Weights of a small transformer language model.
Size: 8 layers, width 256, 4 heads of 64 (1 for keys and values), MLP 704 SwiGLU, vocabulary 1024.
Architecture: rotary positions, no biases in attention or MLP.
Each number is 200 + 30 x the weight over its row's rms, rounded and kept within 0 to 999. Layers, rows and columns count from 0. The size before them is the row's rms in percent of the matrix's.

# layer 3 MLP down, 256x704, rms 0.05, rows 179-218, columns 352-527
102,252,214,228,168,157,156,205,216,202,243,207,205,227,146,230,235,208,152,189,186,210,242,151,202,208,158,218,244,229,199,218,180,195,171,227,204,192,161,194,205,251,215,246,208,167,228,172,196,143,207,218,167,176,223,236,168,200,189,204,146,233,211,207,219,259,223,184,207,190,171,254,167,189,123,202,207,249,182,199,262,256,198,191,235,231,294,226,216,216,209,132,202,197,163,193,164,244,218,199,200,145,137,174,162,156,216,231,143,216,184,191,212,242,158,218,238,201,224,206,195,215,219,185,211,171,220,183,219,165,221,203,265,173,216,173,226,167,190,180,222,223,184,205,259,207,181,242,193,223,236,160,191,197,182,189,238,197,208,165,190,226,212,157,144,245,209,237,226,213,162,202,209,247,194,179,198
097,182,171,219,175,205,246,171,148,223,217,195,209,144,190,170,213,232,169,146,179,208,151,209,196,229,166,228,216,236,215,217,202,209,172,204,205,238,262,216,240,170,189,262,217,210,186,212,156,189,193,201,202,217,163,173,190,153,204,149,274,178,204,193,210,257,141,146,162,152,172,261,224,182,196,215,193,174,262,160,171,213,191,223,230,217,231,203,184,150,189,206,137,226,136,161,169,191,233,205,205,149,164,174,203,182,232,171,254,187,206,238,217,238,198,211,247,197,175,205,244,232,177,177,196,191,206,210,236,205,235,175,210,219,219,242,237,199,195,201,197,187,138,204,187,189,222,215,258,206,198,218,255,250,210,208,179,123,227,229,232,175,194,193,249,209,196,165,215,191,226,148,198,184,204,164,229
102,154,224,203,228,185,246,232,174,234,169,192,187,193,204,258,210,165,217,194,198,217,203,220,162,193,181,210,125,201,209,226,186,167,208,210,193,253,215,202,227,173,184,210,191,204,245,217,206,234,193,170,169,219,154,232,183,206,159,217,258,195,265,211,200,194,235,226,198,164,169,160,227,207,192,212,204,249,237,232,202,147,237,223,214,225,202,241,180,193,187,209,166,243,159,212,197,233,193,187,177,166,183,249,194,177,192,245,223,212,211,218,185,240,182,173,180,147,190,222,179,167,208,204,213,169,234,164,222,240,217,234,207,190,200,187,165,213,185,218,213,179,187,236,194,172,216,153,145,225,177,206,197,226,175,193,202,190,187,162,222,143,215,236,206,212,191,177,222,225,232,168,205,161,169,218,172
102,178,161,189,188,180,181,213,196,181,246,256,239,220,186,211,209,165,225,186,203,202,195,199,208,196,248,210,207,237,188,163,208,219,227,200,202,141,161,216,148,178,172,176,174,161,204,267,188,217,220,197,198,217,213,169,205,176,201,207,120,239,211,200,215,153,218,201,168,220,186,193,186,167,216,158,182,223,223,182,272,257,194,204,136,206,184,201,181,234,194,228,186,217,213,210,235,216,181,250,110,209,182,188,211,230,177,212,251,176,184,215,230,209,170,178,202,193,224,193,214,212,256,211,234,224,221,145,232,229,209,218,206,161,211,65,218,254,232,216,196,173,201,155,216,188,180,166,165,152,208,199,138,240,204,208,216,187,197,225,165,205,260,215,142,165,268,198,181,203,192,181,272,215,177,180,137
101,222,194,176,212,209,204,248,154,258,171,208,193,204,207,180,212,147,166,248,194,272,179,200,138,198,255,160,199,194,199,239,133,227,197,207,145,196,246,198,182,154,219,198,148,180,233,200,190,167,203,257,162,250,195,163,280,176,188,181,205,153,157,230,224,208,195,235,197,178,236,204,228,162,195,193,208,205,179,202,189,177,190,203,188,206,227,162,180,193,229,171,149,181,227,190,163,164,189,195,138,223,211,189,182,239,183,171,185,257,201,265,155,193,153,157,270,203,201,200,196,182,203,220,244,159,196,160,214,159,208,195,225,232,162,199,191,102,185,189,227,263,209,229,161,189,149,169,218,182,222,217,182,242,217,171,188,230,192,189,212,193,192,244,266,183,171,229,238,197,171,254,199,222,232,200,159
098,184,194,244,195,243,165,193,230,180,221,213,170,209,181,207,174,170,212,212,143,193,236,179,208,238,212,179,167,179,189,209,216,159,190,227,217,198,176,177,170,185,181,235,191,221,206,190,150,233,179,163,216,199,204,182,170,174,224,275,154,187,169,172,176,163,229,220,236,162,177,216,225,198,193,221,160,212,204,158,185,208,186,176,250,233,161,259,152,181,152,205,158,186,170,249,240,228,201,235,211,213,202,235,183,195,154,195,222,190,188,203,165,197,207,240,139,198,208,207,246,224,240,220,191,215,177,200,196,217,194,159,159,153,229,206,206,172,214,276,173,196,192,180,220,228,238,169,145,140,187,211,130,251,195,152,225,208,191,182,165,184,239,190,163,220,185,236,217,183,198,132,241,183,115,221,196
097,211,201,241,152,248,207,261,231,182,178,204,168,196,158,211,254,208,150,183,170,196,179,191,145,151,168,157,188,163,182,206,121,187,178,220,171,164,204,213,194,225,198,221,206,152,183,228,137,220,199,213,189,157,233,172,140,168,225,191,188,244,181,211,202,193,199,172,195,163,194,192,229,199,151,203,169,157,135,198,184,204,186,199,217,253,179,234,220,212,209,224,165,177,224,213,205,158,245,179,217,151,207,165,193,207,190,172,202,171,181,243,223,164,173,204,196,224,165,199,235,200,223,201,229,226,234,187,242,213,187,201,221,135,219,188,180,210,247,175,197,153,208,211,213,176,249,242,211,164,194,239,174,190,175,215,142,224,208,189,185,191,211,238,213,206,164,175,161,162,203,280,207,207,236,244,203
101,160,181,183,208,211,244,204,191,234,253,250,177,180,160,162,188,193,209,188,233,166,276,247,213,221,183,162,177,172,199,235,185,214,173,211,228,179,205,171,203,189,201,216,143,215,192,222,213,156,159,151,227,187,184,239,142,198,235,174,213,181,159,203,176,191,233,225,204,194,208,236,213,203,231,229,210,145,194,196,232,206,183,189,192,202,159,165,220,209,233,199,280,194,277,193,148,211,198,200,251,266,161,221,231,181,155,246,191,222,169,207,171,213,190,204,196,215,126,205,243,173,160,176,177,202,227,201,224,255,195,180,195,174,206,228,161,196,192,252,166,226,168,267,221,172,214,140,174,235,208,170,189,194,172,206,203,220,232,236,204,200,184,188,216,199,187,262,193,240,227,259,187,176,206,226,197
127,192,176,150,210,207,193,220,186,246,177,168,196,212,173,272,197,186,204,209,271,202,230,243,165,201,236,181,228,200,208,186,231,230,204,204,230,262,210,195,165,174,159,169,263,185,205,217,192,221,176,214,186,222,151,190,228,188,164,201,227,222,183,210,212,232,234,136,221,234,193,188,172,130,175,189,161,161,246,156,191,190,249,192,194,184,207,190,182,219,210,215,185,186,167,227,207,179,217,202,247,243,173,181,179,238,154,217,176,232,183,168,185,213,206,196,251,220,288,196,166,205,233,204,189,225,237,173,196,229,250,172,208,161,198,237,142,242,251,205,197,227,196,204,219,156,172,228,235,207,156,199,131,188,183,211,168,134,167,202,160,187,179,192,239,150,207,229,181,270,211,242,234,172,208,195,228
093,204,197,155,225,196,229,209,188,229,117,177,165,148,138,205,244,219,213,187,257,190,196,184,225,221,199,205,247,170,248,214,223,189,233,205,239,200,213,198,165,214,131,248,171,211,189,204,196,171,203,160,200,222,207,235,167,185,164,238,243,230,208,252,232,229,194,212,241,160,175,219,181,210,232,194,223,211,238,133,220,215,227,175,210,198,242,207,237,209,191,215,190,179,167,192,203,193,166,225,177,203,194,199,147,211,208,229,199,216,170,212,219,218,223,198,225,224,198,177,248,182,192,205,191,138,247,215,177,208,140,268,262,176,212,223,232,152,191,153,184,183,215,241,221,187,253,268,217,182,174,176,198,144,241,202,179,198,226,204,201,242,176,160,189,247,213,192,194,192,173,227,198,165,244,155,186
103,200,137,219,180,182,230,235,150,244,211,225,204,235,218,166,212,210,244,214,201,177,197,168,179,234,213,257,198,199,233,277,194,180,185,220,256,250,218,206,186,203,282,199,163,187,221,223,194,251,236,168,160,208,190,179,249,153,152,163,190,158,214,170,185,212,217,261,189,216,219,172,209,182,242,212,196,247,215,235,254,196,199,203,220,174,197,209,193,183,160,211,186,182,166,207,148,179,235,170,182,200,228,206,196,208,278,193,172,261,236,193,205,201,213,203,190,163,236,211,197,213,176,188,227,156,153,202,173,246,185,234,144,230,193,221,249,153,149,216,212,203,154,208,193,162,212,219,261,226,134,192,203,183,245,218,187,190,218,149,194,206,141,214,234,241,205,199,190,176,182,183,200,154,220,174,194
097,149,181,233,205,239,160,178,196,238,215,198,129,241,224,219,120,204,139,235,184,151,208,219,175,174,187,230,217,252,149,221,169,166,191,181,195,183,238,225,179,202,222,183,209,125,187,193,207,147,175,227,172,187,165,155,224,213,198,182,152,177,233,158,232,183,163,213,246,229,183,190,151,184,211,180,212,252,226,209,230,177,215,185,218,140,185,161,173,174,186,230,126,214,214,143,219,213,236,214,156,171,181,195,209,206,221,232,169,187,223,249,206,176,214,250,206,163,202,165,205,186,202,224,167,170,248,151,230,149,189,189,189,232,168,247,161,202,165,172,179,172,215,187,148,207,160,145,211,207,201,180,212,205,227,134,226,240,262,177,170,206,211,178,174,229,197,161,203,208,218,215,167,244,190,206,223
100,225,153,197,236,194,180,181,269,195,213,204,213,222,207,218,191,187,157,244,196,241,188,211,202,176,158,205,131,225,170,165,193,215,191,165,173,207,197,191,173,191,245,228,219,248,230,195,136,218,200,224,151,173,215,185,258,224,244,202,184,231,214,197,195,181,244,227,188,171,264,268,268,221,185,204,221,202,201,196,185,188,236,162,196,130,164,215,206,185,185,165,218,186,199,226,159,213,236,210,179,191,203,220,213,240,204,193,221,218,190,227,189,216,148,215,195,228,202,213,151,210,205,176,181,213,184,173,196,214,174,173,161,153,231,198,190,216,232,193,251,142,201,162,195,234,214,259,176,189,202,196,212,210,148,163,233,181,174,160,206,197,196,146,159,234,199,259,205,226,198,187,206,189,186,185,160
093,199,256,208,206,184,238,239,207,227,157,192,223,158,176,214,217,207,197,227,216,179,240,172,287,213,205,221,259,194,194,163,224,177,149,210,200,193,245,199,177,252,173,200,226,157,218,165,156,215,194,177,211,181,222,204,217,240,188,232,177,175,247,199,201,183,172,147,176,204,253,235,194,177,178,167,232,210,180,200,208,200,170,189,172,190,156,217,155,234,185,160,211,177,188,194,181,170,188,162,223,193,218,194,168,171,260,208,213,171,207,196,164,195,204,243,194,184,204,255,212,192,165,218,200,224,196,216,194,216,163,220,267,187,198,192,224,251,206,197,215,235,190,115,182,190,185,221,197,196,200,186,271,181,211,203,180,189,172,244,222,220,201,174,136,262,170,285,241,196,240,162,184,236,194,164,247
124,198,202,197,245,183,167,220,211,193,180,212,191,197,217,217,159,175,199,205,197,192,213,185,188,191,179,231,233,216,193,220,198,204,236,145,208,156,236,183,213,189,185,169,200,179,176,181,156,177,217,173,212,202,179,213,217,206,218,198,211,138,208,223,253,192,202,314,199,140,219,164,198,190,181,217,259,174,218,250,172,213,170,227,229,213,160,231,195,167,214,189,210,135,215,196,164,199,176,235,184,182,223,216,180,206,188,226,259,235,228,215,237,159,208,127,203,184,198,170,144,161,240,216,240,203,177,210,204,226,234,239,143,222,164,210,195,192,193,215,175,178,189,178,203,195,246,181,177,198,239,220,115,210,177,225,159,218,203,232,159,215,209,236,140,227,206,189,227,204,169,255,177,195,194,219,145
101,191,208,213,205,210,216,156,176,157,251,242,209,152,215,206,196,168,167,266,236,245,155,185,198,196,226,209,221,158,215,210,223,167,192,192,123,218,213,152,175,208,201,225,205,212,237,220,176,223,161,218,183,176,164,209,252,186,225,160,180,206,213,230,187,152,152,206,159,214,248,158,245,246,218,226,216,218,196,181,225,199,168,189,237,187,210,169,223,252,224,201,229,267,226,247,198,207,171,171,172,223,242,242,190,199,201,222,165,252,209,188,156,202,174,231,180,189,197,208,192,194,217,138,233,158,185,140,211,170,159,208,187,187,188,231,198,185,169,168,184,240,202,154,200,256,236,172,224,185,189,150,196,265,193,222,178,181,208,236,117,190,179,256,162,203,182,161,231,207,196,249,212,206,188,249,237
105,194,186,180,179,180,158,198,174,196,191,222,250,250,247,254,162,232,215,212,198,183,199,211,195,181,173,176,150,221,222,213,227,226,250,211,207,239,239,201,184,199,144,158,204,219,191,210,186,242,231,212,240,200,220,186,206,231,179,220,189,204,210,217,248,180,194,169,196,175,210,162,201,160,215,176,261,241,201,233,197,204,186,176,152,189,192,260,207,189,191,262,174,143,190,228,194,177,176,194,146,207,239,203,196,217,180,242,194,194,193,275,156,171,202,245,173,124,211,243,167,241,180,171,184,213,245,177,156,132,196,182,209,192,188,201,220,261,164,171,209,179,231,187,225,129,217,194,171,187,173,212,183,135,238,197,181,211,195,212,204,173,233,207,227,176,210,240,215,194,211,200,231,194,199,138,192
099,236,205,251,203,144,187,209,246,177,177,180,202,192,195,244,201,166,230,140,228,160,184,166,223,203,170,184,154,217,183,195,167,209,180,183,189,167,170,220,204,199,195,205,172,193,142,210,222,218,174,165,212,192,165,157,226,194,266,168,161,137,199,256,185,218,217,236,212,227,271,195,211,182,258,129,196,205,214,202,160,195,211,193,172,178,209,170,228,186,221,167,175,199,161,169,221,163,166,228,179,210,208,222,184,200,185,194,181,232,150,267,214,114,204,145,244,217,144,220,160,237,136,227,190,221,214,226,160,169,232,170,200,224,165,240,197,199,190,233,202,193,210,256,174,203,208,249,222,198,175,182,232,190,174,181,235,236,217,178,197,237,143,197,189,206,175,180,231,113,238,169,144,151,211,192,242
095,156,205,239,199,199,235,282,226,187,224,229,238,224,164,182,173,185,204,165,182,220,210,263,210,198,169,178,200,274,179,198,257,184,161,200,185,203,148,248,208,221,247,266,176,223,172,155,209,171,182,183,161,203,202,255,215,180,197,215,174,163,201,196,162,239,219,178,172,207,214,178,157,219,216,188,182,193,169,252,281,219,236,201,206,218,232,194,203,203,189,273,230,187,212,177,169,262,202,200,150,212,168,224,198,201,196,205,238,175,166,178,181,253,251,223,169,214,269,143,268,196,186,196,218,172,249,183,190,215,217,199,208,189,171,186,179,250,165,138,198,135,192,223,201,184,252,169,172,197,212,222,221,205,195,176,139,244,226,199,248,178,222,235,234,229,214,182,144,206,225,191,146,196,205,209,127
103,167,195,223,239,194,216,197,206,179,265,183,196,170,201,178,220,233,240,195,178,190,204,192,209,223,213,230,218,141,163,146,207,189,199,184,208,186,212,175,195,230,201,240,164,237,208,142,158,189,209,176,232,162,221,164,190,165,256,178,212,243,142,216,225,198,139,186,212,251,194,184,155,198,156,223,153,138,201,199,205,252,272,226,154,179,202,195,207,223,210,211,225,162,172,192,195,178,227,240,279,177,189,190,166,202,191,159,177,215,248,217,175,169,202,164,221,166,221,218,244,172,183,171,199,222,197,233,225,216,220,197,175,165,242,190,154,208,219,208,154,194,144,254,203,179,151,176,222,210,206,206,199,165,235,180,174,194,214,236,133,164,190,203,212,155,246,246,232,269,201,204,207,215,217,213,209
099,143,218,163,182,213,190,194,163,230,240,207,233,238,181,172,247,209,195,179,229,187,189,145,222,257,192,153,233,171,237,237,244,249,215,192,210,240,175,206,220,168,186,159,218,143,152,192,178,190,250,241,239,190,243,277,218,219,192,149,239,170,181,182,204,216,148,278,173,202,193,186,186,200,239,184,176,165,203,203,195,215,192,236,184,242,157,209,150,228,196,253,251,219,216,237,155,181,234,152,245,214,173,156,182,240,194,201,184,195,191,132,166,212,213,109,188,235,207,219,144,186,171,158,234,201,227,239,219,179,152,229,217,221,165,221,210,231,198,170,188,175,224,186,197,193,216,209,193,173,131,215,184,271,217,209,149,233,215,257,225,216,186,196,212,190,224,205,144,146,170,183,231,198,225,194,201
121,240,169,191,223,196,244,224,258,214,273,208,222,198,183,210,173,204,225,276,203,215,196,188,174,203,163,146,248,253,193,183,194,190,163,226,214,173,199,202,261,209,198,151,245,170,198,149,218,177,205,197,192,211,193,214,131,223,239,215,152,256,194,246,210,192,249,223,180,165,185,184,207,176,210,158,169,201,191,150,172,266,211,195,224,209,169,205,184,217,166,180,234,205,207,213,186,182,172,198,217,152,185,227,194,181,180,235,197,166,183,180,186,201,167,214,183,249,180,115,193,206,231,231,174,172,238,179,199,196,234,173,207,224,163,219,258,184,186,195,260,230,234,225,162,177,236,167,178,209,268,158,221,202,197,200,237,242,222,184,222,239,163,206,174,204,217,202,182,234,201,205,205,236,222,203,145
101,168,189,140,222,211,176,238,192,176,170,266,212,175,220,246,161,193,169,184,172,205,196,212,119,198,169,225,177,236,160,170,184,173,191,191,230,203,236,197,197,200,176,172,186,258,212,234,182,247,223,188,183,167,210,157,185,211,202,130,192,215,203,218,148,177,199,202,194,223,233,218,183,237,211,165,196,156,184,135,153,153,231,210,212,239,226,175,214,199,225,187,224,185,206,163,172,172,165,225,183,182,180,222,208,143,155,227,211,214,224,229,198,189,194,177,236,191,218,127,212,228,188,228,176,161,200,222,216,204,244,187,187,207,247,201,231,221,201,187,230,262,226,218,196,176,221,194,197,163,194,173,175,253,215,229,152,209,219,163,217,193,225,140,221,189,255,208,215,210,183,231,200,259,226,215,179
093,243,239,196,205,228,202,199,156,172,222,236,224,233,163,210,185,247,228,242,243,240,215,159,258,197,196,226,209,230,227,228,219,150,262,182,200,198,201,210,188,192,252,211,232,234,197,162,178,153,171,242,213,238,202,253,127,209,173,177,196,201,164,207,200,175,212,249,178,170,170,199,157,212,194,176,222,204,181,165,175,237,197,228,180,203,112,168,233,151,199,244,209,221,183,163,209,214,192,222,193,204,233,191,219,170,195,183,278,196,190,240,212,196,214,175,157,222,137,222,244,218,218,189,175,189,239,185,195,238,161,179,257,162,228,177,194,174,261,177,217,189,237,173,185,214,190,206,205,151,204,206,160,236,201,175,187,225,177,203,202,203,244,170,191,167,207,176,178,206,205,172,166,157,189,246,216
100,212,178,241,186,200,209,152,200,195,155,179,199,201,182,265,189,220,203,195,195,219,185,209,202,191,243,162,161,212,209,226,199,233,169,197,185,213,189,200,179,209,226,169,217,214,237,254,212,201,194,213,196,200,184,216,261,213,171,167,204,210,222,220,227,204,162,190,234,184,200,185,212,267,152,192,170,180,223,219,248,232,170,246,208,217,225,166,240,215,208,190,225,198,138,195,189,207,264,208,191,224,138,203,160,216,223,198,189,178,254,230,170,250,175,236,149,208,200,236,205,194,201,191,225,120,221,235,219,223,263,195,150,145,209,189,160,226,219,180,209,229,116,211,196,227,220,212,190,248,179,226,215,254,164,191,199,191,177,236,200,234,204,215,196,145,152,191,248,245,244,243,162,201,162,227,191
094,197,213,189,229,253,183,233,277,182,125,219,184,265,210,209,236,237,225,138,217,158,216,270,241,217,191,191,204,214,151,180,187,187,131,149,193,190,173,200,221,174,235,208,182,179,195,175,184,212,219,204,231,174,172,184,172,154,234,195,215,234,169,156,211,229,182,244,199,211,214,214,204,187,228,225,194,203,216,173,180,172,193,204,206,169,200,225,223,175,199,238,171,181,145,190,209,248,218,146,217,184,183,162,149,226,220,208,207,221,224,234,170,221,200,174,160,212,129,191,190,174,185,190,156,169,217,179,220,152,250,184,197,202,193,206,179,222,223,231,143,166,212,229,204,205,205,216,228,149,230,206,230,170,180,173,157,183,167,203,175,183,223,189,271,176,213,217,171,236,181,219,161,207,197,164,140
101,237,184,165,196,206,190,218,154,224,215,197,220,216,158,163,157,147,228,262,248,259,176,180,207,205,224,218,219,172,178,166,235,239,172,207,209,201,198,228,207,207,187,214,226,225,220,200,201,191,140,192,164,215,193,183,187,196,229,189,182,198,218,185,177,185,226,200,184,170,235,169,237,155,153,238,200,221,162,250,196,206,178,233,200,224,209,253,201,211,218,195,238,198,207,187,198,223,229,173,178,217,196,207,165,258,145,156,249,175,216,168,206,185,216,221,174,217,202,162,228,181,183,197,226,216,200,189,229,207,200,249,170,170,185,180,210,162,184,190,177,199,212,192,218,226,174,180,160,200,212,165,233,179,182,213,275,273,237,176,208,200,129,155,191,199,166,196,194,199,172,177,219,168,207,254,205
094,188,178,174,185,240,229,211,173,190,234,170,163,177,222,236,220,227,200,217,198,210,198,186,176,161,249,228,206,190,195,121,232,134,238,205,138,262,200,185,162,212,258,188,219,189,247,215,189,186,218,228,204,184,201,217,220,201,186,202,193,212,157,156,204,186,197,222,228,191,149,216,204,220,148,216,147,181,231,255,214,206,182,216,156,249,169,202,186,233,208,219,235,208,228,235,182,209,232,138,231,245,211,186,90,256,211,210,138,224,213,171,198,222,237,230,224,274,191,233,220,232,200,163,244,167,246,215,250,232,201,252,184,146,197,190,150,192,176,184,211,197,159,215,202,246,196,224,171,185,199,191,188,209,180,221,184,224,178,197,157,150,233,185,189,203,251,200,183,229,224,202,209,162,199,191,254
109,164,256,133,214,207,195,222,210,189,199,270,164,191,186,241,223,127,223,147,189,246,244,153,223,211,218,150,169,177,145,189,172,227,199,204,199,179,212,163,232,214,206,183,149,189,185,239,144,193,221,260,227,151,170,182,219,188,204,217,203,177,234,220,230,238,202,236,196,268,211,200,170,220,223,184,213,159,232,177,155,207,205,218,173,197,192,160,184,180,176,195,165,137,206,171,164,155,179,167,250,192,147,246,183,244,223,188,176,208,233,160,167,120,151,222,176,191,199,210,164,204,203,191,154,233,176,192,177,179,259,218,153,221,131,198,221,204,239,209,144,249,275,201,189,232,139,197,217,181,237,203,182,178,216,217,183,222,220,145,202,167,227,238,198,177,188,217,167,194,148,244,221,212,241,184,93
094,238,137,197,222,178,204,200,170,175,202,151,214,229,167,172,231,248,190,178,182,288,204,191,255,183,143,199,187,247,186,234,213,184,182,221,216,178,243,231,164,205,232,196,198,173,179,225,216,153,164,160,181,170,254,200,211,169,209,206,179,197,148,222,217,177,165,203,215,229,190,211,174,235,216,200,187,176,197,151,203,218,172,184,247,161,250,265,214,214,171,157,219,209,251,187,178,203,201,174,197,194,218,183,193,227,179,189,220,203,235,176,218,144,167,155,173,213,247,189,203,172,185,187,181,244,219,194,182,194,175,233,194,233,170,221,150,195,182,207,229,201,178,225,175,172,249,176,217,169,240,233,179,153,241,264,126,214,192,229,201,196,176,195,196,193,184,201,196,221,198,197,166,217,186,156,216
103,222,134,235,204,198,217,214,181,234,207,180,246,172,218,201,239,240,212,185,196,274,243,174,173,209,160,266,175,203,200,224,198,243,159,136,194,162,204,211,225,217,180,143,229,184,193,169,163,250,219,222,231,216,158,241,212,222,212,195,163,194,181,169,134,210,206,152,203,199,184,190,187,184,164,178,182,150,183,205,210,270,232,188,180,185,255,230,244,269,248,192,189,187,259,228,193,229,186,208,163,169,196,186,198,208,222,192,185,250,174,149,220,177,222,200,210,183,184,209,239,197,217,253,178,197,222,201,192,214,165,182,217,219,167,209,166,227,219,170,230,216,245,224,180,216,142,262,223,198,224,195,185,189,227,216,194,215,201,176,196,233,167,199,192,139,228,218,203,253,184,189,185,178,235,184,218
107,233,178,215,191,219,205,189,219,86,157,132,154,172,172,240,157,184,192,207,202,232,280,226,178,203,159,216,206,175,266,202,193,221,148,240,212,227,161,229,156,207,145,159,162,195,195,205,193,219,192,231,217,181,198,165,174,233,222,249,174,178,236,217,204,241,170,179,190,192,220,178,277,191,212,158,174,207,234,211,166,226,140,120,209,223,208,201,208,222,174,157,188,178,170,183,203,199,189,231,178,203,203,212,199,180,212,205,200,198,159,183,223,211,181,213,127,162,242,141,195,209,193,240,175,271,218,187,163,188,179,204,162,237,181,199,210,213,134,189,201,187,233,254,162,215,210,209,188,234,196,213,215,189,174,187,211,243,182,168,235,214,214,175,173,176,240,255,167,222,163,200,174,161,173,200,154
097,223,214,192,208,165,226,172,206,216,137,167,272,176,232,252,172,188,210,205,264,150,200,155,189,260,255,203,178,242,194,222,150,216,216,220,138,209,190,217,234,250,181,192,206,226,188,173,178,133,166,209,245,252,280,221,233,194,220,208,196,175,218,170,221,241,199,205,194,156,229,214,231,181,233,187,178,203,151,271,254,222,196,155,253,186,200,231,196,181,198,216,216,210,201,148,208,163,201,233,127,222,174,223,196,224,227,172,186,240,171,182,212,248,198,170,236,212,180,224,195,179,191,191,220,216,177,211,229,249,271,192,157,200,161,140,211,152,200,214,176,186,220,183,190,224,213,156,209,231,208,219,186,180,206,160,218,156,178,200,178,188,163,241,271,221,194,254,233,215,230,223,226,206,200,208,167
094,242,204,235,245,186,230,177,200,183,211,232,163,209,205,204,234,182,181,211,162,193,168,228,177,146,199,157,212,215,194,153,169,191,215,207,219,173,193,232,207,236,232,230,190,213,223,215,181,198,213,200,192,167,182,191,225,176,199,193,177,201,209,200,164,197,187,198,208,237,202,205,145,218,160,197,176,197,155,173,183,143,133,202,216,235,190,163,218,169,209,168,194,227,227,225,187,215,224,230,222,218,272,152,181,267,170,216,195,174,229,154,230,227,192,184,162,247,180,188,194,201,188,235,252,168,165,189,196,219,213,174,238,221,210,163,204,149,208,258,208,216,129,158,189,230,191,135,231,189,182,223,188,238,143,192,250,241,199,182,228,202,229,178,192,221,160,184,207,247,235,230,209,174,201,189,221
099,194,222,264,214,220,187,223,252,153,179,223,218,186,144,211,205,169,256,130,168,254,213,200,220,187,216,256,170,221,188,226,212,192,192,211,204,164,185,209,227,170,144,150,199,152,199,206,177,173,208,226,238,239,190,188,144,208,185,215,129,213,190,217,254,216,209,215,239,187,224,110,190,214,189,147,178,174,178,189,246,193,224,194,271,180,159,151,196,223,147,157,156,202,218,122,213,233,180,233,216,197,169,196,200,155,190,174,257,210,181,155,188,207,148,236,163,195,219,212,210,179,176,222,227,239,162,189,147,185,202,217,217,190,243,201,231,195,167,269,238,220,230,200,198,188,192,233,186,180,184,241,176,192,223,164,129,231,109,166,190,208,202,221,165,228,222,197,168,202,212,230,213,214,245,188,207
107,195,215,186,232,207,234,251,210,186,201,212,223,210,197,234,192,186,186,191,176,255,188,220,187,168,240,217,152,187,187,177,213,252,193,165,245,239,202,132,214,230,213,181,154,214,218,242,168,165,229,224,226,196,171,214,151,126,226,199,221,230,189,181,190,254,205,184,206,171,193,232,191,188,188,216,204,265,192,254,225,243,239,222,238,167,191,234,214,181,237,229,199,201,175,181,171,218,207,208,152,232,172,157,94,262,192,197,195,217,239,169,222,186,146,197,190,196,173,216,181,167,220,190,206,200,196,172,195,259,218,179,182,198,196,198,191,187,213,209,190,199,148,188,253,222,199,172,221,187,233,218,193,205,186,207,219,195,194,190,152,207,213,205,165,199,190,166,211,187,194,175,196,165,195,197,193
102,201,176,259,195,160,135,210,187,165,201,218,180,150,152,189,193,255,226,190,194,183,210,203,218,161,189,207,209,196,185,217,218,206,210,221,178,214,221,239,191,144,140,190,172,196,213,190,229,159,163,151,179,192,197,216,174,185,231,138,198,155,237,236,202,195,164,192,212,206,172,148,207,189,186,163,203,184,208,213,196,240,188,201,240,181,192,221,161,205,228,249,228,218,247,220,118,178,246,205,192,248,177,157,166,244,259,162,171,216,166,269,170,215,235,199,169,208,162,212,169,193,217,217,219,225,209,183,185,190,238,247,188,206,256,237,202,194,166,218,186,191,186,184,206,166,219,230,193,258,208,188,219,183,170,173,188,235,198,198,252,244,189,232,182,195,182,154,184,193,216,237,74,228,162,225,239
103,168,232,179,224,199,183,223,144,217,173,168,206,240,230,188,167,198,221,199,171,248,266,222,190,188,172,207,227,189,188,198,173,241,200,238,175,183,204,177,188,225,201,161,197,207,218,184,192,187,249,164,179,220,262,181,198,204,194,195,206,194,212,222,206,176,264,242,170,191,211,242,229,189,228,190,225,188,203,236,237,211,230,211,238,213,183,246,215,193,235,177,199,165,233,195,186,240,198,212,221,197,234,255,204,205,228,231,255,168,195,184,170,212,143,187,178,169,198,278,211,186,167,229,188,275,227,176,162,183,220,244,201,220,128,172,173,127,172,237,239,166,222,228,210,181,235,193,138,220,237,191,195,208,226,202,187,231,244,169,199,188,150,150,194,183,212,205,198,203,172,171,169,230,235,215,188
098,208,221,242,162,207,206,215,205,201,174,211,255,194,180,207,228,216,159,241,222,185,216,188,192,249,194,190,227,187,203,233,201,263,167,222,210,184,194,214,184,212,187,197,234,193,201,191,291,179,130,173,214,260,189,204,138,233,160,195,173,234,188,187,227,173,281,211,196,183,225,190,118,148,323,164,239,165,196,214,197,218,239,154,216,166,171,194,212,200,203,200,241,207,178,181,180,233,180,184,166,211,188,181,207,225,168,212,191,191,217,191,213,178,200,168,235,203,206,263,251,208,171,189,215,157,235,188,209,212,190,261,234,194,194,190,229,174,225,183,226,203,213,164,262,205,184,188,229,199,211,156,254,184,229,168,212,226,191,203,150,202,146,148,190,191,190,199,156,245,181,160,232,182,197,224,211
092,140,214,144,220,199,176,195,140,206,225,217,203,220,214,171,216,232,189,180,186,197,181,240,201,203,187,231,164,189,227,152,219,190,205,171,199,196,222,198,212,212,246,190,247,212,205,223,224,236,224,204,206,168,187,216,174,206,247,186,136,171,125,158,187,181,169,259,255,187,124,187,204,258,181,194,148,208,238,209,127,156,208,215,212,234,216,197,169,214,262,172,243,243,201,167,187,216,181,196,193,233,242,182,160,184,185,200,200,215,219,163,193,225,162,147,219,296,207,194,138,219,165,219,210,166,159,177,195,209,211,165,163,169,207,217,202,203,202,180,208,153,165,182,193,202,285,176,218,234,215,249,199,242,231,229,240,255,206,207,211,181,208,184,254,145,211,237,235,208,224,151,183,181,207,185,193